config = dict(
    num_hidden_layers=18,
    hidden_size=160,
    num_attention_heads=2,
    num_key_value_heads=1,
    head_dim=64,
    intermediate_size=192,
    vocab_size=8192,
    hidden_act='swiglu',
    norm='rmsnorm',
    norm_place='pre',
    norm_eps=1e-05,
    positions='rope',
    rope_theta=10000.0,
    rope_fraction=1.0,
    qk_norm=True,
    attn_scale=0.125,
    bias='none',
    tie_word_embeddings=False,
    parallel_block=False,
    init='uniform',
    init_std_qkv=0.034,
    init_std_o=0.00634,
    init_std_up=0.034,
    init_std_down=0.00518,
    init_out_by_depth=True,
    optimizer='adamw',
    learning_rate=0.00241,
    beta1=0.9,
    beta2=0.98,
    weight_decay=0.085,
    lr_head=0.00579,
    max_grad_norm=0.5,
    warmup_steps=591,
    schedule='wsd',
    decay_fraction=0.592,
    decay_shape='linear',
    final_lr_fraction=0.0,
    batch_tokens=16384,
    max_seq_len=256,
    doc_mask=False,
    train_tokens=199000000,
    max_steps=12146,
    dataset='wikipedia_en',
)
Each number is 500 + 25 x the weight over its row's rms, rounded and kept within 0 to 999. Layers, rows and columns count from 0. Numbers have three digits each. The size before them is the row's rms in percent of the matrix's.

# layer 12 MLP up, 192x160, rms 0.156, rows 78-104, columns 0-79
099:466523488492510538541487533484443501497467489489464505461498563491531512511527513493548469483502455518529525471494497520564523477523497529506513497513513489506485467529526513467497535470478526534512490479513494505512466500505503515502467492
104:454477457455520480496513497522475542490477515471521507523489499497520540526498509492472499459534519546551539494490465501469507452472523492509477507504495471507478491534474499519548492518468485506475487568517483552513526474544492505501528520
103:500512456537510470502493494492461530535514464529515494513500529514471478478447441473479531496493482503510473498496511507492453499493500498449530508452479506500483556447503455505507515519507469489491499515456517500450502533494586520465482468
091:497536495514532521470549500436522512501503484499516461492499457492491483537516459506447468476468517529515491501519514502515505486452464480498493488515488508500496516514525476494477496467524528460498473532490571493502518517510475525526550539
100:489479508489526454494534526476442505529541534553499501482483449543493473461500506483497459489501495490484507486474496503487528487557523453510477444497508476494517532481488472524504530527501475512461490489520521467483513531480494511501529484
096:486494520476542512455471491533519464479471480490502526455447510486555520508465498462536446529478485498494463493502490513499517485474497469498507490502535504481466478492460517526453478525475508528492483555500499502510512545519516492496522459
106:543497506488489538473533472522536525461473523485497490486457499508488487488494500539471527491509512447487505479509468464492530506485438504479462481480480501512472495505503536451555494519505505520497550470503538507532508511514532523470509519
106:524523453491524526517549513466475521512476477553506497474505522522486520454516455496498507543490501470540494486519478514519511500511468471506494480545451496526504465530512501487517484468528472502467480501478502435499478511506527498503535500
101:521505490456502510530505514510529496444533509503526514455465491467495502493518478507509514496501491479513524495482508463514502534488516527485530502522449493492514513552497485463466482524532471502511488525537527512491551501489473495494503488
107:503494506537516550484539509490503484492535530514551523473524522451524479498484541481498543495461532523480487491519506552529496495498502510495559535459436500503495473482498522514501490501527500504499528499511520527514476478453494471489493510
100:471541499485527492518534506511511530467459518507551514495484478530516507460500514515497483440544495506499456502519551465482451450476483463500496501478488449477488503471478483529511452492519493491493534514519452503490515488469506515504537501
100:489482497503502527497524529544484474507501498523492461503486541533505514461544489512488513455538483490476503502527533494472538520485487509549455497513504480420506504548491504488493521503520467498469511479543479492504502490540501489549488482
096:486486545488510545526514479497515517474476497484496470518457463442493512536510521496497488568519495491475524514505506533538485524492507494517527448503504516524520522481487518467496491480462522503506475488462547496506507478532511558498495504
110:508471491475485488524532513458484486511524484494526497475488510497515500534521517512518456490429496486502501511499488477514486482513506506462484488503484492548516537535529421512468473515527539547538486493466523520466553493504486490477476508
101:499505504482522519531494519507488496475468508502485466466546496470531517517512550449496451479520521510492529492490499535481476496499493475497498504471493517517490486495444493521520482459511505507495517458493525526463414484510462548496494549
095:488501506521479467487500489481468486516481478524500488509501509467511462519544500491492470456485481524526500520449476461484547496444469495551520554505530464515506490469504541539514526527501522507472522488514447505537479537480550512510510517
101:475513467462469493472540479479517509505496485530521505470477467540488480480497516526488483530496494481484507500523470491481532488479488457532532517508523567495492465480541493508539498512491507510504505496496531508503521496471498544497523499
098:509498493487495516516488508483495511482477467506506491527497504505500495468502493476474484506511504525472491509515523482537491480499496504519495496528531477510517439474489509472513521479464520461526537515465510519510455454450491510562503473
104:503498496505501485480499490462509526512489506479545497469476445512504502525480512489455510499482520471506477520497501506515516523497465482517562491521512456482509488429485518487511498471503524547511516508502515508531485528505503540517522486
104:490518469531516487472482491485471464448469461491495489537528529521476472515524509495459499483492476524510517510522528488525505524492487536503489507463492469504494476499523480546505488474512520524515462456543518508552540479496538498492515511
099:542521518469564505468495513501549500502492519495483490518489509495500518495484508551493517514523543519518526500527515518534516493488501459543472513505460497510500546518475533520519485482484473494486483522482495478541496523544481488483540519
103:478544485514470512503516508455549488537481488545495480471495478505502454559445547467514518472545496500525492455502498512492508506518500526470478490505517474478456464466504491512498464484561525495496449506505544532493498489490472500493512493
104:500515527510543485465513515507489468525494525519488523530472497485504503516518475502552460504467463526518523518544517421537525512499482514502484531480482486507492499459524483516511492514460557468499494513494476535526527534525501496482464528
099:544483534515488512491476450516471554508512500479467507467516484521493502538509493532504510516477531475471506485515522473476479501449514510535513481491531463523516455537498516526501479480445548497451491488489500528515495447491480513518559502
100:548543505513504490504468495471457473475523524486540512478538460518501505480530541518544520512513526452506505514500483499490478534528511510486502483468497516515526481535571513492471536530512522485495517481531516484504493515515501486524506529
098:530509505462527482511458518489510498467483512508516492481527534484518486515467459488499547512498470507442512505484502509513554483471495507518479501507517554483451492471501499457466511523465487574483533492460503492480526522521514528459526493
094:494498442497501453540499504496511530486531499498493474518519467543472522522455537492538508475456493502503475528494524548499465544493495497530469476500531506439542460522510478520498543481505509506516485513519489466505512519523472501497493488
# layer 12 MLP down (transposed), 192x160, rms 0.153, rows 78-104, columns 0-79
101:488496494485470483536508460483489539513498487489467480530507490521482528521483495490462469484483505472490523598497477518475493513488474463536510477526502463475493494510453524516512506516496502473546517504470485504498527529466494465508508481
103:513501491473490502494507498446463483502468517486480485477538486537485530487517541540499508470477508474479476492483497486511497497529559486486526469497483439529488505515487474510535517485463491503496487517513511510451481467487506518523530532
103:527479481478503518485513514506504465516505523475463438475530504542482499525530554530503449486469494508515485429517510477489505491486454485509502547456476510454518500487495500492502507550501500468519502513491471470499498480493487539468489463
094:517504516475467510437489481534497486521505465487517531472472517476466510460448484502494517522497475491529528460464500508514492487471492533520477484493456517517528463474463497484537504509500498492501473493535535525486489542547541496487506490
099:511531501508515502489457564467467517518495479469470503494480517501520485490492506528471492549520474485524494488448487495517494494490511479541530525482521468464521543495509489513497548506489518475489458511480520471506523576520512501516529514
098:541503457484460506511520493478513493483517496459501481531471481523518497533475458461502496497553479503542514393506510489493467467488523521510551491526473528518501500512508513510495532494517527518442511494489488488509505485525491496515556527
103:507484523509500483494542494556514497498482523478513401483521519488470531487506491534517506501495489486491492616503489522501507497526459491523454437493517515489486482505494513503509490513467493485499532464511484502469487516510536480510483520
105:500478500501513526496495478491507463460520529474484415465481544511515492527542516539490510508485534493488480618493520484504520464492496510531506423509517482518531511493494477516521490507473509493485495442507485501533502525511477556513482456
100:507500526487493515483510482488453508522537452541508516527444502475511523478472517452480524503476509477484537566497489456489477525493497520504516490470501478538529491477436479504481512521485449493488568544499475475490483484499502489525500497
107:490461476495459481487481473504459476464547457515486496538479509479494544481502461497540495463471527497448476545460497514509481519471544521503490576497475518517490481547523511552510511492480499516487512538478513510522494482470528496543462493
100:497467493494538506478478488506511459486512481492486463525539492543520515542481523474443513481457503458485463526480489450513510510519450570504470482480475512484561535549501509461473473512478519470501512468505482483496503521499490524516507493
100:514503476532505523492503514542439481505498468558542564480511525547534508558500514491490517488547529495505529464513538500523479522506493537512520472474523511468469532492523497476503500482512501468521519517521486522494527489546475477491488526
099:515474448497492526507515489471500484499510517482499417491546487523483490492509520505546485427439475504498510472536500517461494483476486509508497470521524512519531479487502470538485523488520512473494505493498476494548501487528554480501542502
108:470497485509537495516505522481516488518514499512479513529463491470473514506479480502453511483537442508515529551494529482506494485528516511458528504502504530465515524479487512444506471507517488471496548540459461536482458500540499498469453492
102:518517509515533467501511488482546487471455455475513472513463511522501499467472488509477488507540524516504537569507505477512521512520517481470496504495507515530486487493493522542504486513477517505507516532470497466513464490492543538526513499
093:479528492505482518529471490507486530501533523504480563500462502528490494497474548497474515528522536471525490366523469496501462543553520492499485498518507505506494524484472509461496480527474483533506481491496532480505471489530505483502472453
102:544530473512513491493509541456498507548479454500456468503499528526488508520501491536504490473554478504523486538480474497532472518513480536497514484519503451477472510547489499481493526469481522514512508526434505517453469488529503496515532499
100:549453449497522515527487552529540503496487482478530470505470445475484491497490496482503514500490475488521445477542482553520502467521478460486523492525482512471487498526474481489525491503470556454462515481508484496503516480516523496481513514
103:491467481492474495562501471507515507514529515504486523508483531509519473479491495545421498474499475493507537502477547491463491475445470506500505572510492525480465465508485498463488474534467503496514494520507501482495512510491462524522508432
103:485486494499543481506500539494455495519517495506471548508498505495508496518511519498498506510493520480528531560478498512469535549545481454506532483492529509497493567498512488461482465509455539500528510517495497507541540506499505476515484482
098:490496498471494450505504484431508511461486516445514553503537484488492509491599482493519434491552485514489499474508477501471504458532511460496496511496494490466506509508507531479473471494502544494503476491503500521489513477457489472521498467
103:478541495495474475546458490474474496554509498472473540473500499517518498516502484472465460493484485519491455528483496499500524477572506542505461538470530491545486536479490456491493501514507495482483507451504487466475493527511510453479503463
102:489480523457502495524463546522478464454473463485502509492558478490512506479556466481511450467495533542545517536519458506492499481539473475538559501481503508496515502460552474509485514482552532468488510545500499474520478469486489515492501513
098:526457507456542515486518492513531502504541492480475467483493483461495514469516477472489504508457454536492494635474497509514476499529515472490490507502476534505488497427483476502500529506483508492494538479498489454453502496490512486481472532
101:507511508536492513494498521519482510514496514521518546492545490485483505520515465524483530477492513498497485645479495480514489600543507518471519527533497512515498509496507517493477492480502533524514458537502521504474515519502497519473496486
097:525506441547521527555535542520493495503480514477533510500502501472493509474493502517523507525498518475483493484473462509485440519521432506497520481478533519503474464497458493494493469524473483516461519506510458525504515468510531513499467566
097:485473433506493511533481518483520493518497491545512454513492501522501469543499487472488491502500502502538499584506463506490513556520522508485533455525481508497467521492467494458516523477553486498506529551483511499499494474488501503528464522
# layer 12 MLP gate, 192x160, rms 0.152, rows 79-105, columns 0-79
101:481515526461504468462550503541510466484527482489455515484507511504487512520512504465494497523483505497494502512440505548497479524465523470526522539511522512477540517517504520511495513456503469512468460491516485495537512467544522455496519474
103:467505499489483532524543489547470466512496480477524524543492489553520509472471511491493539474515481477524469521475497547536517522468511507519485497503529502463503488482451515493546451523468527454570468484542517524502514522502503466489452493
090:456488489509482533479489500490497442490508534484489489515537490499531464531494515522481442544462455540502501520464512507456494536524523545533524493512504508530503475487467505489474490512486519467484504471512478482501485489539526482478489511
100:512514519488487537465507537490547489473500489468471476464507544497491498508493487526515488506481468524482491539511463535556515506486488524510493489526486484512510566510493531520523441462523534530517467489544534524528479531496512489522477537
094:480481518503496527501441520501483538502536526518490454511515480499518557516503500497473462474528495493460562507509518503473478482519497457519502525528528533520486464496471524512522475450547513455471527487515491549543492490529487492531544469
110:513507482507479574503478548491503466448531492474563517524506504500507526508479493496497478524545509528490516510508477465478518521531526446510541547492529515484523492482446538514482486516481516494505516534515484493527502489484459455521497494
103:520509534476500475506486517478458495488509525491522519503459495540548480531467518523505503482541509532498497522525497563531491511532483474434520504477503568545466471496490478470505485541525475492548467486511512527501495517501473531465512467
101:496526506513523499509475493482485460502549493434525511481510467525507473517525528478559543464501461557534529528507506528508493541496529512551524519528517542528467525494510536485471503499551508498486511519515490512491485539514476480484514478
105:559483505461465497543529528480481520504501528491513496483489490491524491463479522483488525506530448489513513519544485527485462545495516482499488536459494529505469448450553479493487498489524478537519557487527510507489485480484473503529519493
099:517522472453523482470500509473499470495526488495524516493529530491514543490478490488444489518539491492480505529513564496519480506453479510498531547532537521521478491514506519486484538489500538500498527547522488513504497517492532484554497533
099:484486518503485504500519489474483498485499497531513467499479513478556520417487505491498530509496478466499515509539535486505489527497468504517464524467481526493477500565508483525470505516501485539505495442505503514526482473503519525523498475
103:487483506480514497453501504520527489498524506469530496517513510454537505486468484482540456515474508495480529503488556458496489469538494474498529511531450505488524567510471466523503522480514460483537494491507544496507482493536517511534527476
106:522516497501481506484492479518523503509498483481536488534547537518506503451498512515467516523548479537520476540512537517478518531501517496527484496523549484501503502496517493473486526492478470532514499507560488467494485480464533488510505541
097:520500510514528499521530531467471477455479473496541537466507535478512492482426450519508504490464491528566499518504479468498517507483484496449511534506522517495480504507484506497498461514529528546519510539463471488484499459514518515501461491
099:465514481487493492491508486510496487482491521503530504517501512496543506498548510500495471508472493510499511521493502476462452518483506465505498526525531525522486500489477482518462506457457527473543506494541485487522451450475521483505494483
100:482485470501468526559510526480490482500509478483500471495538492519544532551484522508464455499496540517452530544505493510499505470510504518537523545496478507520453487456502507485519457485473514522476495461509498504526510491431483504503509500
100:530504495488512521481512477489470510475494493458505521517493538482522518480446552511494507523517495514533527498463495483507531521471513473520494523530492567474485506487506508507478497484518494494526472525497499514418538532562501499506544493
104:518564483488493522473523475516516496485508485473491494480517502466537485501464529478485527514482453507470520508491479504534449495527512481484505509503502514518496539446525512534481513458527489502486473495499495516540521479526527533509493524
102:511437525503509506515476470520453510456479497493503495530526549535488515503477536477477494535510498512485517513505504526495501530515481515465481501522521544511483479513504493485536512436473478507496492508533508465490533518525490489504485504
106:522497485495463559482502506483470542501484516488493473551547498518526501504507528528510483457496504506478564512497519506497555503540535446521490483481506516575519528528502501466516503461482501499497510519545500514499509528517505497533512510
104:517502469465540489510501495512531493503528532497512489486508492564494528492494506518488497544480477502558534522481479474518488531456523495487519528543551525474543535499456487558530499496518517506468503553541505482513504477498488482485495501
101:521535518534491561487483501483506511508489473493514460533494532548556507475517503464478488495468507495493535531498499493526482506541479469521496519471541554480511476486488472503536534479578511515547470503546516498510518511517482508511526475
109:452493483420464480497502483488505440508529501539497509503499499510479524473484476471499469505485499527498508502523495506484544547542518475474488529458479525521481501446510497527470561517524501504537529488498519492495525514523511489468471454
105:498508519481501503488501533595538512466528494482513455475525510498506480491450489462486470531518477534509517495507502482533486482492527520485527493536500538480477480496454506503498467439516462474513450485486520497492519528516468493537541486
093:506541448491429476468502557502474506502503496499525445511504519516518519537515503494479535453515535490527494535489525483523496486488533466495471487486521506519504494463545473500461504461535515491514489453508464541507521526530536520478575494
092:550504521490510491494464535488513465509534509502535520487478519498478499487462545453515473505505506530524508497497499521460507512501500521516472528486522512480475483509458532490554503524500481535502495566500509478481528458529557487494477485
100:523511494485516554495543491477456467509480494491526510491507523516535498486524467515457500498489469480519475512481514500531432510501512508454527502479504548484461457482510476509529496484513552518541499449488520503438476467565458510500527506